Part of a small language model's weights.
Size: 10 layers, width 384, 6 heads of 64, MLP 1152 GELU, vocabulary 8192, 21.1M parameters.
Architecture: LayerNorm before each block, rotary positions, biases, untied embeddings.
Training: a variant of Adam for these matrices, 282M tokens.
Each number is 128 + 24 x the weight over its row's rms, rounded and kept within 0 to 255. Layers, rows and columns count from 0. The size above them is the row's rms in percent of the matrix's.

# layer 7 MLP up, 1152x384, rms 0.0405, rows 320-373, columns 128-255
size [107 102 106  97 102  99 103  99  96  99  98  95  99  99  91 103  95 104 103  95 107  98  98 100 102  99 105 103  96  95 100 106  99 108 104  98 103 100  95 101 105 104 100 107  96  98 101  94 106  96 114 106 100 105]
[[ 61 125 133 112 120 127 131 128 120 114  94 147 123 103 149 102 149 136  69 153  74 138 111 112 120 133 136 102 168 126 110  68 170 131 135 154 112  92 125 127 130 102 148 112 164 135 104 166 127 137 171 120 133 136 149 114 163 134 132 159 121 121 119 102  90 141 143 121  96 145 136 108 116 144 134 160 163 107 137 163 144 140 141 118 103 137 169 111 113 153 143 142 181 128 112  86  99 124 145 106 105 122 165 109 109 129 111 114 185 138 146 112 100 117 144 144  92 102 129 162 169 127 150 143 119  88 141 115]
 [136 165 121 125 110 152 149 120 105 175 149 137 101 147 146  99  77 100 126 137 179 125 126  89 147 171 133 140 164  90 115 129 133 138 137 123 146 116 139  95 125 145 132 118 115 130 131 142 175  92 133 178 130  91 100 113  95  76 135 167 150 112 143 102 130 159 101 172 135 137  97 106 121 110  73 149 167  65 158 161 191 129 130 182 109 107 108 141 124 119 111 119 137 122 120 105 178 138 122 102 118 128 122 116  94 111 135  56 115 176 169 127  83 155 117 153 107 144 153 138 166 154 141 148 108 118 121 107]
 [133 120 146 101 138 145 112 119 120 139 159 124  94 109 164 160  99 117 100 160 120 149 117 148 108 106 158 109 130 128 108 118 120 112 165  90 114 147  98 133 139 124  95 135 165 129 151  97 151 140 115 154  92 120 173  68 140 140 139  73 141 106 157 105 115 145 138 159 120 105 144 175 113 141 129 109 138 144 108 151 167 155 150 139 144 126 138 153 114 143 107  99 143 130 132 103 130 121 110 120 171 139 114 128 152 105 125 143 127 137 160  78 142 100 112  94 128 102 159 108 134  97 143 149  90 126 162 145]
 [146 165 156 167 121 126 123 133  99 152 107 159 135 135 116 163 123 113 166  88  81 111 143 117 111 112 134 142 135 107 141 111 116 139 149 115 145 133 122 131 101 139 137 141 141 135 128 132 170 151 104 141  86 125  71 119  99 129 114 142 111 112 129 143  70  98  88 131  88 100  99 114 125 115 108 131 123 149 109  85  87 127 122 168 146 161 174 202 143 132  96 116 111 120 139 127 137 113 124 131 114 174 147 106 119 119 102 141 204 120 119  75 157 144 158 125 123 124  93  77 137 124 138  99 137 106 129 105]
 [134 152 113 145 116  99 147 159 159 131 136 128 142 154 105 168 107 146 135 131  87 124 128 122 112 146 123 147 137 156 134 133 115 116 124 111 113 111 110 137 131 119  91 124 127 121 106 148 105 102 131 148 128 128 138 128 134 150 128  91 129  95 132  92 150 105  85 146  97 100 120 123  52 113 129 142 106 130 126  74 114 158 145 166 117 107 111 130 157 191 127 170 127 150 121 124 138 131 124  80 168 141 115 113 151 167 101 116 172 120 103  98 142 118 135 130 105 139 161 166 124 143 165 159 112 178 111 128]
 [149 133  96 131 157 100 170 187 116 148 112 134 141 155 151 150 154 123 108 144 126 139 152 101 139 152 141 140 138 132 166  66 153 105 122 155 157 144 129 114 106 120 116 122 131  96 127 137  73 108  95 151 119 121 147  99 134  86  91 129 111  67 164 142 134 150 128 113 143 187 159 162 104 102 137 103 151  61 158 135 159 123 107 114 137  94 107 128  88 117 139 120 180 159 125 118 168  98 136  99 146 109 160 128  86 150 137 111 148 173  93  74 152 162  97 133 135 125 104 160 159 131 127  96 108 122 125 116]
 [128 156 154 150 103  91 160 145 114 137 166 107 127 154 146 129 105 120 138 113 121 138 152 135 103 148 101 174 150  86 145  93 145 167 154 122 141 115 142 147 159 144 134 107 100  51 121 161 129 128 107 125 126 106  95 133 120  90 143  71 112 104 150  89 110 133 148 141 125 123 106  96 105 121 120 102 105  89  88  96 159 147 111 175 127 106 163 116 130 119 121 121 126 154 122 162 143 167 108  59 134 125 157 152 118 128 125 124 130 103 114 116  71 135 129 159  90 162 144 109 139 143 112 100 142 136 112 104]
 [136 151 152 149 149 123 159 145 151 127 143 145 106 133 119 141 123 144  95 148 138 128  88 130 112 109 160 146 131 110  52 159 168 114 141 153 133 142 114 112 111 113 140 107 119 125  97 107 120 156 149 133 115 106 175 128 149 157 144 133 146 123 147 100 119 105 154 126 116 155 133 132 131  98  88 138 132 120 129 146  97 127 143 162 135 123 118 116 134 124  94 155 108 125  98 114 148 129 110 113 116 122 119 153 155 119 106 136 109 107 163 145 156 118 129 121 127 191 156 171 109 142 108 138 121 140 162 134]
 [146 130 161 150 147 124 145 151 130  95 143 159  78 128 160 106  79 129  95 116 130 107 103 163 123 124 125 145 129 158 110 153 124 102 138 135 140 139 110 167 110  94 183 118 144  83 147 156 151 144 123 122 118 117  98 102 112 124  93 138 135 153 132 119 123 148 139 135 134 171 125 155 140 110 120 142 151 115 178 157 143 123 126  98 122 118 139 118 142 135 139 119 142 143 133 141 153 106 104 154 141 161 130  89 138 131 119 106 149 137 117 130  75  95 128 188 131 136 119 147 139  66 104 119 108 127 154 105]
 [ 89 117 144  80 130 105 113 149 110 104 170 133 150 142 128 162 148 150 121 124 131 143 118  94 120 124 104 131 155 154 132  87 166 137 162 175 123 114 108 161 141 148 176 102 159 167 126  99  99 117 128 131 160  89 154  91 154 152 113 146 115 121 178 100  90  94 102 115  99 132  80 154 133 132 128 114 151 114 133 127  85 151  94 148 112 130 160 117  99 106 105 141  95 104  77 108 163 123 139  55 144 109 175 133 139 136 106  95 109 162 134  78 127 133 133 117 122 162 177 102 142 130 117 139 149 162 108 135]
 [126 159 110 156 174 151 150 149 176  97 114 133 148 133 106 143 125 118 120  80 155 124 140 131 125 126 128 130 146 170 129 130 166 194 117 111 150 100 135 115 118 158 110 118 152 143 161 169 155 104 114 190  69 122 122 133 125 134 118 134  91 145 117 142 120 151 131 104 110 133  98 122 152 116 135 146 186 145 130  80  72 153 111 132 134 112 137 117 149 124  91 107 136 145 110  92 110 172 114 128 153 167 141  76  80 141 111 116 134 174 136 183 119 158 139 118 131  85 146 143 186 140 135 103 134 140 113 140]
 [137 114 173 161 167 126 115 139 105 143 104 132 154 115 134 122 120 126  95 108 171 113 145  93 130 111 125 101 137 110 158 120 123 109 167 141 152 152 105 146 132 120 125 167 164  96 158 113  72  86  85 201 121 184 122 122 136 157  99  93 122  90 145 110 133  83 138 146 123 132 128 166 106 116 172 109 128 159 144 105 131 168 135 122 152 114 105 127  96 127 150 142 160 159 139 144 158 105 135 132 136 161 160 155 114 149 129 115 146 135 117 133 139 147 136  95 118 124 146 133 120 125 137 137  97 122 123  88]
 [107 134 182  93 112 173 151 137 151 163 178 112  87 152 124 106 101 101 152 130 116 113 142 164 113 140 104 144 153 117  87  98 163 173 139  81 123 120 138 158 135 145  98 111 118 123 108 119 189 107 110 131 137 166 124 144 110 130 120 129  80 105 142 123 128 158 135 109 142  85 134 119 107 107 112 157 140  91 134 132 174 139 107 159 117 149 148 118 132  98 151 134  94 136 161 128 178 143  97 138 128 114 150 123 135 143 169 145 133 162 178 123  70 162  81 148  82 101 126  96 176  67 106 107 128 125 117 130]
 [154 149 146  75 163 139 126 137  97 133 150 125 152 136 119 147 115 100 131  93 126 107 133 100 112 110 125 139 164 111  93 107 143 159 135  93 149 135 130 151 162 143 134 140 116  78 165 182 154 155 103 174 123 120 128 133 139 157 124 143 101  97 177 131 103 126 119 141 123 133 129 126 133 152 160 169 178 135  99  86 109 118 128 171 167 146 109 162 114 125 137  88 146 126 113 131 105 179 115 107 109 143 129 125  80 147 147  99 118 131 143 121 116 135 160 103 114 126  84 125 108 111 175  92 104 118 126  83]
 [144 157  97 100 118 140 151  96 112 131 136 113 150 142 100 151 136 140 104 147 143 141 148 171 148 106 131 103 139 166 100 104  95  68 141 108 120 104 114 133 106 125 109 105  96 125 154 120 108 134  87 133  93 144 134 104 112 145  85 145 109 105 154 138 129  82 100 169  85 126 139 112 119 133 100 129 130 139 115 130 117 153 160  88 129 128 110 161 142 154 132 139 152 107 125 140 140 106 149 133 116 103 140 109 147 163 140 152 174 160 110 122 159 100  98 117  95 169 130 112 152  82 102 133 160 141 140  80]
 [144 162 185 143 130 107 141 113  86 103 145 163 114 142 107 122 151 123  87 129 162 161  78 168 161  77 133 118 130 163 109 149 146 120 130 102 116 146 133 141 130  93 142 162 120 159 140 117 125  99 133 154 108  99 147 135 156 147  71 101  49 116 160 102 119 144  92 134 152 141 118 146 101  94 148 114 157 113 124 170 192 143 148 163 146 109 152 104 141 144  92 129 150 149 168 132 135 145 128 121 136 133 120  87 142 137  96 142 161 122 119 128 120 124 150 138 112 159  94 125 145 135 104 118 125  92 126 128]
 [157 123 103 154 140 145 109 137 140 153 114 124 146 163 108 163  94  77 127 119 125  87 148 116 151 114  98 112 136 125 103 145 140 163 173  91 138  67 139 121 122 124 111 108 167 142 165 170 136 133 113 129 148 101 133  84 100  72 129 151 147 127 114 110 142 147 120 115 115  66 143 153 184 127  97 117 120  68 151  94 145 134 138 135 138 116 179 174 141 124 132 103 134 116 135 116 135 134 160 137 149 157 149 104  89  89 124 109 116 168 112 120 101 115 134  95 107 107 149  67 132 142 133 131 117 135 164  93]
 [100 131  99  86 141  62 129 125 102 131 136 143 136 123 154 110 131 142 141 147 114 123 101 116 126 160 113 151 151 102 126 106 112 127 121 143 157 159 109 127 135 116 116 120 119 110 167 135 167 136 148 110 121 112 106 116 126  76 125 150 132 127 159  91 127  95 167 152 112 123 103  84 121  94 163 128 109 100 141 126 159 139 155 160 156 135 139 181 104 121  99 104  76 159 132 136 104 180 143 112 164 142 127 171  98 141 134 147 114 141  91 109 141 156 137 123 119  82 122 166 138 100 144 111 140  88 127  86]
 [ 83 138 133 123 129 107 134 136 112 124 120 125 130 134 121 137 123 119 172 123  91 115 151 124 144 150 108 162 128 103 110  92 129 141 114 155 102 166 152 104 165 115 107 150 119 141 177 154 121 143  93 144 111 138 119 144 133  99  91 147 127 171 140 135 119 106 133 128 125 139 145 119 121 137 129 130  92  72 112 121 163 149 105 135 116 120 151 155 152 138 146 143  75 170 140 117 175 160 121 122 140  95  95 118  93 121  76  95 129 134 118 118 104 141 152 122 114 141 130 130 111 127 153  99 107 137 151 152]
 [125  99 121 112 116 127 100 153 147 157 164 146 105 144 135 112 151 107 156 101 150 122 139 148 144 102 139 181 151 168 111 127 134 127 176 117 112 120 100 145 123  92 105  86 150 129 134 126 155 118  87 110 103 124 144 116 122  95 126 117 102 126 165 135 136 138  84 107 130 111 163 149 136 133  65 113 133 133 143 113 126 120 135 146 122 133 123 153 116 155 135 103 155 140 144 131 127 130 121 124 120  52 152 149  92 134 126 145 142 138 105  98 122 153 142 111 123 144 137  93 137  97 132 152  85  99 115  88]
 [137 118 130 147 126 132 133 136 150 100 148 130 116 107 129 118 121 124 153 128 107 138 113 129 163 114 184 130 132 134 105 120 112 135 104 115 124 164 117 101 155  90 134 133 102 154 126 154 114 133  87 137 142 105 124 124 180 109 110 130 130 133 150 117  88  98 131  84  91 112 131 122 162 115 147 135 165 111 120 135 142 132 130 158 124 145 124 146 139 145 159 143 123 107 118 129 126 193 122 130 111 105 124 134 126  99  71 131 181 149 169 137 161 109  97 179  91  98 152  82 126 119  94 128 151 138 113 162]
 [144 157 116 110 124 146 140 137 116 179  92 150  84 130  97 131 107 140  86 139 105 169  93 149 117 120 126 161 121 113 147  91 139 114 149 104 120 124 134 157 121 117 138  83  99 137 120 141 149 115 100 172 128 130 172 127  94 137  99 137 132  93 139 131 132 100 130  99 126 130 120 172 109 129 107 121 142 120 136 150 153 137 141 104 105 124 135 137 103  79 115 130 153 126 162 110 156 128 112 133 112 107 168  94 108 105 120 144 129 170 106 132 126 124 166 190 122 141 124 133 175 124 114 132 112  81 175 116]
 [141 123 137 117 140 147 119 129 162 155 115 155 143 120 142 155 111 118 129 164 150 144 166 175 154 141  91 150 174 125 113 121 179 142 178  93  94 168 129  95 145 143  99 110 142 104 181  91 128 119  91 158 124  97 160 117 141 139 136 120 160 145 130 134 115 161  94 113 126 102 138 138  98 141 124 125 116 147 124 146 136 154 124 172 141  72 114 181 106 146 120 153 149 115 110 118 146 115 146  91 119 151 154 166 115 114 126 163 107 122 157 121 163 129 109 108 145 166 126  94 125 114 132 155  78  84 157 139]
 [ 98 116 114 106 153 137 133 126 120 124 118 128  94 119 157 121 148  91 113 139 118  97  73 134 129  79 117 112 125 164 104 100 132 139 105 126 125 167 136 107  96 134  89  83 139 141 160 150  99 115 167 166 112 106 111 119 133 163 123 138 156 134 122 151 132 141  94 102 144 155 138 117  88 102 136 146 159 137 113 136 130 133 130 156 105 106 163 129 100 155 126  99 110  91 167  95 125 150 137 136 154 122 111 157 136 139 101  85 120 163 173  88 115 127 131 168 106  92 148 127 121 111 123  81 138 137 136 177]
 [ 87 143 124 136 144 147 111 155 140 137  95 152 118 117 127 132 144 169  93 128 175 131 106 112 147  96 109 116 171 123  93 130 154 154 141 115 142 159 156 132 151 100 116 138 107 112 128 143 119 127 117 124 109  96 139 128 160 133 102 154 137 123 121 108 125 137 148 129  85 115 130 141 106 143 138 114 113 128  91 142 106 158 142 199 133 142 164  92 118 154 127 170 132 128 133 125 103 148 134  80 120 174 128 136 115 140 155 114 135 156 163 109 134 110 132 122 127  76 134 162  81 116 107  89 106 119 161 128]
 [117 153 140 152 121 117 116 106 107 133 101 164 123 138  96 142 186 107 120 120 103 110 150  66 101  82 124  95 138 107  78 110 119 122 122 133  93 151 139 114 129 111 127 150 153 115 109  80 128 151 114 133 126 136 101 135 148 114  97  96 161  79 153 130 128 130 141  89 127 132 140  79  87 151 128 127 132 157 116 136 106 175 133 148 108 107 139 161 148 115 128  89 122 145 162 137 142 140 120 130 164 104 126 117  95 137 135 111 161 109 150 147 148 107 146 119 115 132  55 128 129  70  95  76 136 104 124 144]
 [143 129 134 150 111 128 120 111 135 102  95 148  98 172 121  98 128 113 130 144 126 129 109 107 160 160 124 103 137 132 123  85 154 129 117 146 159 142 175 131 181 166 120 148 112  91 124 116 179 118 132 162 181 105  68 120 158  71 137 175 146  83 139 115 144 183 130  94 145 145 117 103 117 106 149  85 121 112 148 159 126 130 151 143 122 104 142 115  77  80 118 111  90 102 118 113 121 109 141 110 123  99 117 146 156 167  83 114 119 142 152 131 154 136 151  95 170 132 108 153 133 123 129  99 123 146 126 122]
 [157 125 127 116 135 116 141 137 121 136 127 154 123 145 125 138 139 196 132 136 148 178 128 122  90 131  95 142 111  97 120 103 149 117 151 137 124 127 105  85 118 151  90 134  84 120 146 127 159  99 168 107 111 176 110 137 124 125 137 109  91 107 150 135 155 103 151 157 144  82 104 100 107  99 123 111 150 141  97 119 148 136 129 156 118 156 102 143 150 127 111 131 119  98 111 127 131 129 108 125  83 123 124 170 123 102 129 164 129 147 128 122 169 172 115 138  78 150 144 121 104 142 133 125 113 143 162 144]
 [108 155 112 130 104 136 157 161 129 137 126 119 114 124 134 166 143 104 108 165 125 146 192 153 127 159 105 134 147 122 122  69 137 142 139 143  87 115 114 127 138 120 157 107 100 107 179  72 170 151  86 108  84 117 143 107 142 135 121 140 120 105  98 123 121 112 123  67 127 116 142  96 133 142  85  99 114 117 168 141  77 162 165 142 131  73 147 144 106 113 133 142 129 102  98 120 124 132 119 103 114 130  99 130 142 117 149 134 142 140 132 117 122 115 144 143 112 116 141  89 151  82 139 127  65 113 143 125]
 [150 132 102 149 130 155  98 138 161 103 122 151  99 123 137 145 119 141 138 122 113 156 126 137 134  98 142 153 120 125 105 172 181 121 172  81  85 144  90  95 124 141 164  92 144  71 152 130  89  96  82 154 122 170 104 127 134 136 131 140  88 148 136 110 121 124 149 108 138  72 150 126 115 157 101  74 128 155 107 105 113 173 120 152 139  70 132  98 142 142 119 127 132 146 156  99 110 134 132 119 153 163 147 119 145 151 112 135 129 167 135 103 124 143 167  89 105 107 133 125 174 130 135 137 132 150 112  97]
 [155 136 131 114 122 103 144 154  84 101 127 114 139 150 136  94 136 134 152 133 148 164 138 129 133 138 131 102 158 136 117  80 130 134 157 115  99 142 128  68 167 121 120 161 119 144 113 133 137 133 149 156  82 147 161 143 156 120 151 107 138  95 179 108 144 134 117 132 105 146 134 128 105 103 132  98 143  94 135 128 107 154 177 120 143 166 176  93 116 130 119 155 192 168 132 137 112 117 152 133 117  70 119 178 135 133 125 151 113 139 125 153 153 121 121 110 141 170 137 159 185 131 133 129  87 124 102 129]
 [137 140  98 142 145 118 135 115 136 117  98 141  97 125 112 171 117  94 151 129 121 107  77 139 140 136 151 125 139 119 149 109 153 157 153 134 149 123 102 145 172 101 148 156 156 115 108 165 136 134 115 122 124 107 104 128 144 111 164 133 129 135 121 161 115  97 142  88  90 110 134 117 114 163 169 131 131 118 190 107 153 127 144  96 105 111 100 136  73 144 149 139 122 111 138 168 157 145 161 140 126 140 123 131 123 108 129  62  97 148 157 127 115 148 156  97 130 107 140 143 160 142 155 127 127  91 145 156]
 [149 204 135 188 117 145 118 133 141 165 128 128 105 168 137  96  87 130 120 131 178 110 133 136 157  89  88 128 152 113 129  96 111 136 126  74 110 154 117 141 144 130  89 150 140 110 156 156 147 113 135 125  98 133 125 113 133 134 166 107 169 112 134 111 115 128 143 106 134 148 117 119 126 111 151 138 144  92 162 144 155 110 185 194 113 110 110 114 158 144 103 144 116 142  77 129  95 123 132  95 129  88 112  99 160 101 138 152 142 136 110 121 113 112 104 137 121 134 139 126 101 127 140 108  96 109 143  86]
 [141 151 131 111 135 129  94 107 183 130  79 130 161 136 132 151 118 115  68  97 150 141  84 119 171 108 108 142 154 126 117  88 140 135 129  86 125  80 115  87 127 138 130  99 133 124 124 130 129 110 107 148 103 127 139 110 122 101  97 135 119 133 130  86 124 101  75 118  73 118 126 108 139 129 130  99 118 111 133 130 133 135 169 130 164 134 168 119 120 116 102 133 169 124 123 128 110 140 137 127 140  94  76 120 117 111 164 148 128 158 120 123 130 139 114 121 140 146 174 157 143 153 129 139 135  85 125 126]
 [161 156 145 139 179 124 150 144 174 132  81 131 122 133 110 119 111 135 149 145 151 109 134 151 130 125 119 190 143 154 110 113 109 133 136 159 102  95 153 111 128 113 129  73 169 134 137 100 123  97 119 159 150 139 145  79  99 154 123 163 105 109 141 160  90 135 142 133  76 112 130 133  90 107 120 105 100 131 121  99  93 127 146 170 109 131 162 160 120 147 148  94 156 126 101 137 147 178 108 116 139 103 126  88 140  99  80 135 160 141 134  90 132 120 123 107 103 107 122 144 123 154 132 160 128 133 106 181]
 [133 130 164 125 181 144 125 155 131  90 132 155  94 125 104 112 108  92 108 146 155 101  87 154 109 112 127 147 149 130 112  88 130 144 161 178 147 162 125 162 134 129 111 110 104 115 119  69 116 117  82 120 124 116  87 142 172 172 167 142 154 104 136 146 115 135 127 102 128  98 126 127  72 130  82 104 148 117 135 133 139 154 117 133 166 115 145 151 111 126 151 143  79 133 126 148 180 118 172 125 124 119 133 123 130 104 131 120 139 154 159  81 135  99 138 103 110 145 164 120 160 122 135 147 137  82 141 122]
 [114 151 142 139 129 117 117 139 107 114 123 166 140 184 139 128 102 119  92 123 110 144 116 138 160 144 131 172 139 129 127 120 122 128 157 101  66 118  77 145 107 137 128 124  97 117 137 127  89 120 115 138  88 101 149 125 109 134 139 138 106 119 154  98 119  84  95 156 161 133 134 114 102 163 128 103 160 156 132 140 125 138 167 135 112 117  88 168 141 121 140 110 122 113  75 141 120 131 170 106  94 117 140 143 132 142 119 146 153 171 110 103 135 143  71  79 116 129 145 122 101 117 159 107 116 122 129  93]
 [124 182 155  75 100  76 158 112 139 129 128 121 152 128  88 139 118 113 131 126 169 174  76  93 143 156 137 164 136 104 142 141 174 129 154 144 106 171  79 125 158  73 147 153 178  74 128 123 133 115 118 132  78  99 117  85 150  88 139 145 125 121 131 130 115 122 163 128 144 156 147  96 142 159 158 191 135 116 172  87 143 145 140 135 156 125  76 125 105 135 114 142 155 138 132 156 127 123 143 136  80 151 129 104 162 110 111 111 156 108 161 151 125 117 143 126 127 120 113 144 129 100 137 181 110  94 113 120]
 [123 112 151 148 118 134 119 118 135 134 135 138 124 137 133 169 145 115 146 127 134  95 116  98 112 127  58 159 139 125 146 126 103 143 144 130  93 103 137 144 155 161 120 126 165 107 147 172 121 152 124 146 123 115 119 104 134 130 139 109  98 139 105 109  79  99 104 130 116 129 112 159 138 118  85 105 124 133 128 109 145 144 116 133  80 158 144 179 164 134 141 139 117 158  91 156 127 122 103 119  99 111 100 141 160  93 111 118 148 128 151 139  98  99 116 143 148 107  91 120 161 154 102  83 153 168 140 135]
 [118 155 110 133 126  81 119 167  94 133 148 196 113 125 148 133 145 111 155 137 149 142 115 143 105 104 156 116 152 113 149 130  89 150 148 115 142 128 160 135 119 121 114 137  97 124 128  57 171 132 134 112 146 119 117 109 147  84 124 126 125 135 158 123 117 119 159 144 148  85 104 108 138 149 131  83 137 116 137 125 141 111 136 134 129 121 155 144 128 121 153 162  93 132 183 121  95 120 144 131 153 153 134 145 154  90  91 144 158 155 148 128 125 112 139 109 110  98 127 127 132 141 120 115 135 107 148 156]
 [105 127 147 126 134 190 145 150 129 106 131 129 131 111 150 134 116  91 146 167 145 193 119 158 104 155 152 152 145 128 102 126 141 132 130  80  81 116 121 109 129 123 117 134 131 127 112 128 126  87 155 113  92 129 104 129 129 115 144 136 117  85 134 122 141 117  97  81 100 113 169 130 127 133 103  98 154 111 107 115  80 125 189 122  95 137 125 124  86 136 123  93 110  92 125 159 134 120  72 148 116 114 153 126  99 111 137 122 171 143 150  94 122 133 130  95 150 146 140 117 145 154 158  67 110 137 119 115]
 [116 172 109 129 155 142 180 155  98 147 115  98 127 114 125  93 123 162 107 104  81 130 126 134 106 113 119 175 152 106 128 131  86 147 140 113 167 127  98 124 161 173 138 125 147  81 127  80 144 110 136 118 137 105 126  99 100  87  80 100 128 129 147 154 117  86 142  82 105  57 157 124 143 128 103 127 136 163 140 124 139 149 126 107 120 170 136 177 150 109 147  87 108 154 184 152 116 124 132 141 164 131 103 128  72 117  96 135 130 148 150 139 116 166 135 124 149 114 145 120 153 114 184 147 105 131 173 150]
 [119 133 149 125 166  85 171 176 132 118 117 135  80 108 149 127 121 132 120 141 108 140 139 146 118 128 110 153 155 144  91 136 135 157 126 137  86 183 133 146 180 149 110  99  57  81 148 118 186 138 137 141 154 131 139 125 135 102 101 147 123 167 152 121  84 162 124  99  99  77 165 122  83 161 133  82 143 150 150  86 139 126 170 111 114 139  64 173 136 113 143 125 144 106 119 153 106 159 126 118 143 143 127 161  94 142 139 146 128 166 142 137 143  89 104 178 124 112  99 131  98 126 106  94 164 113 159 133]
 [143 144 123 139 162 117 136 123 116 116 139 137 156 177 145 145  99  80 134  99 112 120 110 147 152 105 103 134 167 136  96 125 103 144 108  83 172 160 113 118 152  96 112 144 140 110 106 124 121 135 155 184  96 140 115 132 117 128 148 116 136 139  97 116 127 133 124  84  97 103 107  94 154  83 154 172 120 108 123 153 106 146 142 146 119 180 162 160 122 140 148 116 118 126 142 138  87 129 116 121  91 134 146 166 151 131 138 139 151 127 136 126 146  73 120  89 125 129 114  94 149 106 123 142  96  98 151 116]
 [122 125  87 152 149 108 153 111 170 141 143 177 150 107 125 136  94 156  99 174 152 136 112 141 139 114 132 134 121 150 144 100 142 112 142 110 114 152 108 144 129 153 144  86 120 121 154 114 137  93  95 118 173 110 120  77 138 115 133 123 154 134 142 168 109 142 161  92 140 174 163  98 116 156 147 110 125 157 133 138 176 151 129  82 123 104 118 127 114 128 114 123 103 158 145 133 136 151  95 151 108 135 118 128 150  98 121 125 208 120 130 105 146 150 127 134  72  95 142 129 144 129 166 123 101 112 121 128]
 [162 154 137 110 125  98 100 155 108  96 152 129 105 125 130 112 117 119  90 122 139 143 114 104 131  80 133 175 157 154 116 151 128  84 153 151 155 110 120 120 129 114  91 154 134 134  90 111 111  93 127 155 183 106 133 137 122 131 137 132  96 106 172 118 137  85  87 136 134 111  89 170  80 116 153 118 124 109 165 108 112 138 137 151 133 158 136 127 115 146 132  93 106 153 127 157 139 154 163 106 127 131 163 182  90 118 143 129 107 134 119  99 124 108 125  99 152 153 122 123 123 142 144  95 139 121 115  78]
 [151 121 141 155 149  86 123 158 141 144 118 163 121 124 177 128 120 121 131 156 134 137  79 135 129 155 161 122 133 138 129 118 113 125 128 116 152 144 157 128 129 146 184 131 142 116 115 144 130 114 133 122 157 112 131 108 125 111 136 128 134  89 206  66 109  98 127 104 131 120 160 106 165 136 139 136 135 131 169  57 149 160 111 135 161 145 134 133 134 149 128 146  69 120 149 140  94 165 108 115 139 164 163 139 100 127  85  96 128 134 135 122 136 150 173 124 116 111 148 178 170 114 162 117 127 129 132 111]
 [136 121  77 112 122 125  81 138 128 128  88 154 110 144 144 137 121 131 106 139 113 140 132 156 164  82 114 166 118  65 131 107 138 113 142 135 120 116 158 159 107 112 150  81 131 161 127 130 116 124 117 167 160  98 159 105 108 109 128 154 142 158 141 163 135  64  96 125 129 142 148 145 121 128 129 132 187 107 147  93 126 168 112 118 114 116 122 128 151  97 134 138 173 110 108 117 103 125  92 136 117 141 139 135 129 138 179  98 140 113 164 105 105 130 179 165 125 164 122  79 153 134 110 131 100 115 144 135]
 [ 77 142 111 134 164 104 100 157 115 124 113 122 151 159  84 134 133 130 145 128  67 150 134 123 144  92 122 113 171  97 150 133 160 120 158 111 165 136 160  95 120 149 143 111 126 181 168  97 131 116  86 105 171 141  91 110 114 120 171  97 135 124 163 129 102 126 126  59 117 112 124 141 119  93  97 129 159 143 124 149 148 155 117 197 128 158 120 107 121 145 123 105 159 133  73 135 169 118 105 122 135 161 146 103  75  95 130 127 161 148 113 116 141 121 131 114 137 122 169 114 102 131 108 107 100 155 158  62]
 [145 130 128 148 151 132 127 132 101  98 122 105 115 144 130 137 113 131 130  99 162 131 116 145 117 107 142 132 149  95 102  76 129 137 143 130 178 138 175 137 167 147  77 147 149 120 106 105 124 155 124 182 119  93 131 149 125 113 155 152 102 114  92  86 119 150 133 102 122 107  82 132  89  78 107 123 145 138 142 159  82 135 135 140  95 144 169 145 122 125 100 101 123 109  99 160 164 176 105  93 131 111 156 126 111 137 153 130 137 115 172 134 131  87 151 146 130 156 149 115 135 110 103  87 108 123 118 107]
 [100 129 145 139 137 131  79 179 137 102 166 171  83 135 109 116 165 151 145 171  92 148  88 124 167  86 117 122  90 114 138 126 115 126 129 122 134 180 115 121 138 160 123 126 120 114 129 115 126 110 143 131 137 138 142 150 130 128 136  85 108 133 151 146 137 139 130 121 131 109 135 114 109 121 106 111 155 152 117 132 134 148 111 143 153 158 106 152 123 151  93 147 115 150 123 139 165 168 175 131 132 125 156 123 138 153 113 102 122 149 125 127 103 110 160 105  99 117 112 117 134  95 140 102 102 122 131 127]
 [129  96 117 123 130 112 116 122 150 137 143 164 106 113 177  69 155 113 183  81  93 160  94 122 151 123 108 169 165 101 123 103 158 141  97 138 172 135 144 136 143 118 111 125 146 115 139 142 148 106 136 142 167  84  92 121 108 130 105 123 149 112 123 106 107 141 113 133 141 122 152 139  96 126 156 151 168  66 161 161 142 143  95 170  70 148 122 168  72 181 137 132 156 135 133 116  93 115 145  94 136 127 106 142  93 117 145  97 146 118 111 145 117 130 156 142  97  87 112  76  97  87 109 149  97  95 148 160]
 [144 189 127 130 190  78 123 163  95 139 102 123 105 148 144 107 107 129 112 111 121 166 133 132 134  88  91  95 142 125  92 135 114 121 111 150 150 131 150 105 128 136 125 136 111 126 120 151 147  68 111 123 144 114  92 134  84 161 146 128 131  95 115  99 146 114 161 124 129 116 108  75 133  97 118  92 131 113 147 160 149 152 156 160  98 105 192 128 108 118 107  94  89 188 139 135 139 152 132 131 123 117 172 175 134 101 118 163 130 124 140 107 122 137 130  99  82 123 151  86 138 168 125 128 140  92 154 119]
 [157 157 176 144 118 153  74 127 114 136 152 220 123 140 117 139 126 119 122 159 113 136  89 190 129 102 141 128 142 133 126 103 113 125 116 133 127 162 162 119 120 144 109 166 110 104 135 138 130 118 155  91 119 145 135 121 118 128 102 144 140 101 131 123 138 171 116 106 137 155 110 172 108 119 120 105 143 137 139 141 102  99 140 146 152 134 128 141 160 134 135 141 148 102 120 120 122 148 107 116 141 132 104 153 112 122 165  88 142 121 153 111 114 101 128 128 115 117 110  91 105 149 107 109 113 148 204 131]]